python train.py --n_layer=13 --d_model=448 --n_head=7 --n_kv_head=7 --head_dim=64 --d_mlp=896 --vocab_size=8945 --activation="tanh_gelu" --norm="layernorm" --norm_place="pre" --norm_eps=1e-05 --positions="rope" --rope_base=10000.0 --rope_fraction=0.5 --qk_norm=false --attn_scale=0.125 --bias="none" --tie_embeddings=false --parallel_block=true --init="normal" --init_std_qkv=0.0289 --init_std_o=0.00567 --init_std_up=0.0289 --init_std_down=0.00567 --optimizer="soap_variant" --lr=0.00228 --beta1=0.95 --beta2=0.99 --weight_decay=0.15 --lr_head=0.00591 --grad_clip=1.0 --warmup_steps=200 --schedule="wsd" --decay_fraction=0.749 --decay_shape="cos" --final_lr_fraction=0.05 --batch_tokens=262144 --seq_len=2048 --doc_mask=true --train_tokens=1062000000 --steps=4052 --dataset="wikipedia_en"
Each number is 500 + 25 x the weight over the matrix's rms, rounded and kept within 0 to 999. Layers, rows and columns count from 0. Numbers have three digits each.

# layer 2 MLP up, 896x448, rms 0.0594, rows 636-648, columns 112-223
474503489516505513513502512465519481496496535493489526491472517533537460502528513530512506489487498490475487515506530491517494482528505497463458509487477469444488515523543452527519461503544539461483478415496500530438531500496514515522498522539482502572499576452547517513484519469469532491524509520499518499503477507483513510518459509491
545522531449509510456471480473472485536482482508477494467489514489524475504502435489527502472475490507491482513483516465469522525486499526481513483516519497514538486495508519508522514501483537526492501499435488467548485481481496530488514434504487486513532485495466535517481478499493503497546482496524490526536494502469534499512529485529
540528495541512507536497493501474517485505516532507493516509542532511496487489514492512490531521501480484498477495518502513484481484517515529533459530532503462484493467489480499530451491488463488473474472500491497546532514479508472504528491533491509542491521509508491499527480521472497435470499528492514502477495542495530489497491497492
525502467490487500445506502506474497528475497432503529499543449541481501514486488483486425468534508568518517492479539503525471507500492480547510501483515488535477501467526500530503459506523455507506486493490520483496481530467556514520485501531570494491436550511527486493513532468491472497447476517478531527484547480479463477493460513516
437483509513516513476449489457475536520457531498517490479509498528469484490496499562487547528503519541491530453507529492474514539513524519539492505526514543471507499464535483487491489430485470519569520492483509522549490494505528522469508543471470515516546498483497492509522478483565506525468452462482463499501494510508502507484508482521
516491513517489508461504498493441501485506488478500478510512476522483481463497506492540470486473533493468529485523525516550511481486497530486525484512477510479515510511465502532499506503485488513512513490450517510538490483534509520500532476448505497490517509473471485523546471485512460517491520482486471544511488508507519513513473502526
494523497505490506450500461544461489495498469499479495452497505496535539495461552466501505481494488479504484481486524517437496492506476474501500526475493498494496512528498523531526527455516553484498444512494510506499465508520522541490471480504507531444526496539484520533505535504486497493502458451516517466529524519537532480506488474488
512487503485533517468536513496516506471531528498523485512506443462530500483501494496556480514503485516468494503498524524477498484480543520500529448516493496468504465509478504476490486513474480537515500490473526521511519509524474501475506483505491496549478498461461510547510509487515515489513486486485501482524495498502540462442494444507
473521481478491491488500574508502481468517495496478520436483492476547520505467451492486506506502435524487523532504525518518494508512464481456467501538512514478453455478501530483470507472496505566493494466537463489516500510521486536461493489498488501526497498512519501403495523520494476495477515528498511519509499506481463470465498508501
517492487500517511457464471509487502506520513484503464507494479489505542489484493481514476522521482531502504549536514508479504492452488498483525491545531504506488499544486461511484489470474517464491474488485499462511513486508480483503518485471475498532528510502488511486500455509494494491483506506475529509524509493519543501502520486488
484476486463493507496497573528506554505526520428534520520491506534487500453444479480508496477466494503514500475507514512489555472499493506484450446473471469493472535475443507458519481520501492521465502501460503483497466487503423525502496498555500473514492516457547535510440496510509485486483493513476458543510553470514520502482516523519
467509508510513508492473487506507501516459518522471519521490480518503503530484451532512477487517459489547528500508496494477594467505470480488520508496487516508527530523561502525498468465521474491456499482514507479555482513513519478550503472538554473502474533518458536482496491549469562491522527502484509482482497493487528467455528457518
504500533489492437526485510486488520502511474523509469527487470525501500500474511500520522459492452498474515488514534489487497486508525507488440472500508512494484488477471513540543479479485516483478499497461519486520491470498478487511488478512478531524496528495518529511503479517488510464532494474508523556482459479507520485489520495510
# layer 2 MLP down (transposed), 896x448, rms 0.0365, rows 636-647, columns 112-223
496507512460495507508519495497516514510428490510488496520491486466504530492489491494511514488523533495538497511468476511494493519496429504482535497469525531508489503460494489523541525519509457526518497546496553443511452516496492502494491497441497499498521499520459539521514504518535497501512493469513474514504499534495502451471474460494
501473498523438485493501514517516463520482555564493499510515496546490504525488503531450474507507525502487496473502481510512505528495518507560543539493479495500498534499505475467505510548513503497491523494517530502506488498504508461484520470530538540521490534540518505501530489513476513525485520520493567462505451484505507530525470541475
505518461511499462491452487502505501467520515553539502476535506521521474498514460499471498566481485509520486505473514483454499478476506507516507530482529469498450511484497513487475484476485557485487483528462513513492497500469518481464464513509511479502496509480495489472471497539503496530468541504489454553515514484509484525495501489487
488461505486437465473502516536504515511457501546533557460503511524523525488526510439509512472508465517507507485557513460483506495474500498539538508475495472450493502472526501552478511483554473492503509494486474450467467489499495464491460464529481470501475526506492523526479456490529541463538493503467498506505479485476516458469463481494
494493509499533524483440493469493513472478496556501499503524528502496508520501500533465487530478514544465519506458577552520501497485485523527522525484548484527457448497564518482468485502477485513555514523518497515538498531494528499504491486480464489514487534531471490485504522511548508513516495541477498503504512490514483513422521458523
491496483469469498517528515487498488496524556546558524509510492491497521542512516541503549494519474516507480506493435486457524492527526451521522524458470481515495513504476510524523483487471459546501472515485490503493506541525537488517490475483533448525540506539497508509475486510509452546491524499549497473529553480534526516491531501479
488551467485535501494494493527468492554517493549488502461542508548509520491477510416502516482528483510473476462471509454531500511511490493522520527450507521498492521509536491504473493482507513519495480525511506533488466558455484496471448453508513492511466501513462500525461507540488502510490508489534489489513520521475476467517469484441
500503480498498502543503501505542512519456473511523499523498509529501499521517522500473504527533513513525505514512495474546487520509475501497496532484501519521521509449533474513530488463526503491507517484513476509488483478494497489506474497492516486491520525526534475470466497518515465518534514508471480537487505503490498540557493510500
486494493499476503522485501497508501495473501497477484473499515535456513502517469498496449524490463509468503471503492507480499500486518493491498408533519529478483499499513507487482502511456537491460484424456533518486438501497464509420472454460487465527482515491451487491516484528475509489479513453497518550522472523464515505515469493523
540514485490492491491500489493499499483546508492499496502516507522523468538511487534510469520491512520495460511538487493472513517499501477477549501521535484510500455529497470524453484501526524464528474501511528499481470490517517504525431483495525483509547518531496493462501480517480514505527496505497511464492508498524494480525473506492
515510500529538528516485457468480494511488488553462489503496489472541479523509519521475485523521520489494513530511509484496480510513482524517561544503509514510493483506502529491474521483509512477537482479501501522508518515510548483511540507469488517476503495521507494490545484506482485485505483464515517482487480541494481496512517489459
530486491492509514482528502480492517505512498542450480521526527504490453520469465465506518513492518532497504478470475471524484525493501496522491524508522514532512478463503518505501480494490490540510505486514487481501526492529505523505538485487480507488530440483478487461495533476531485551492479532527524467503522508498491516504510496495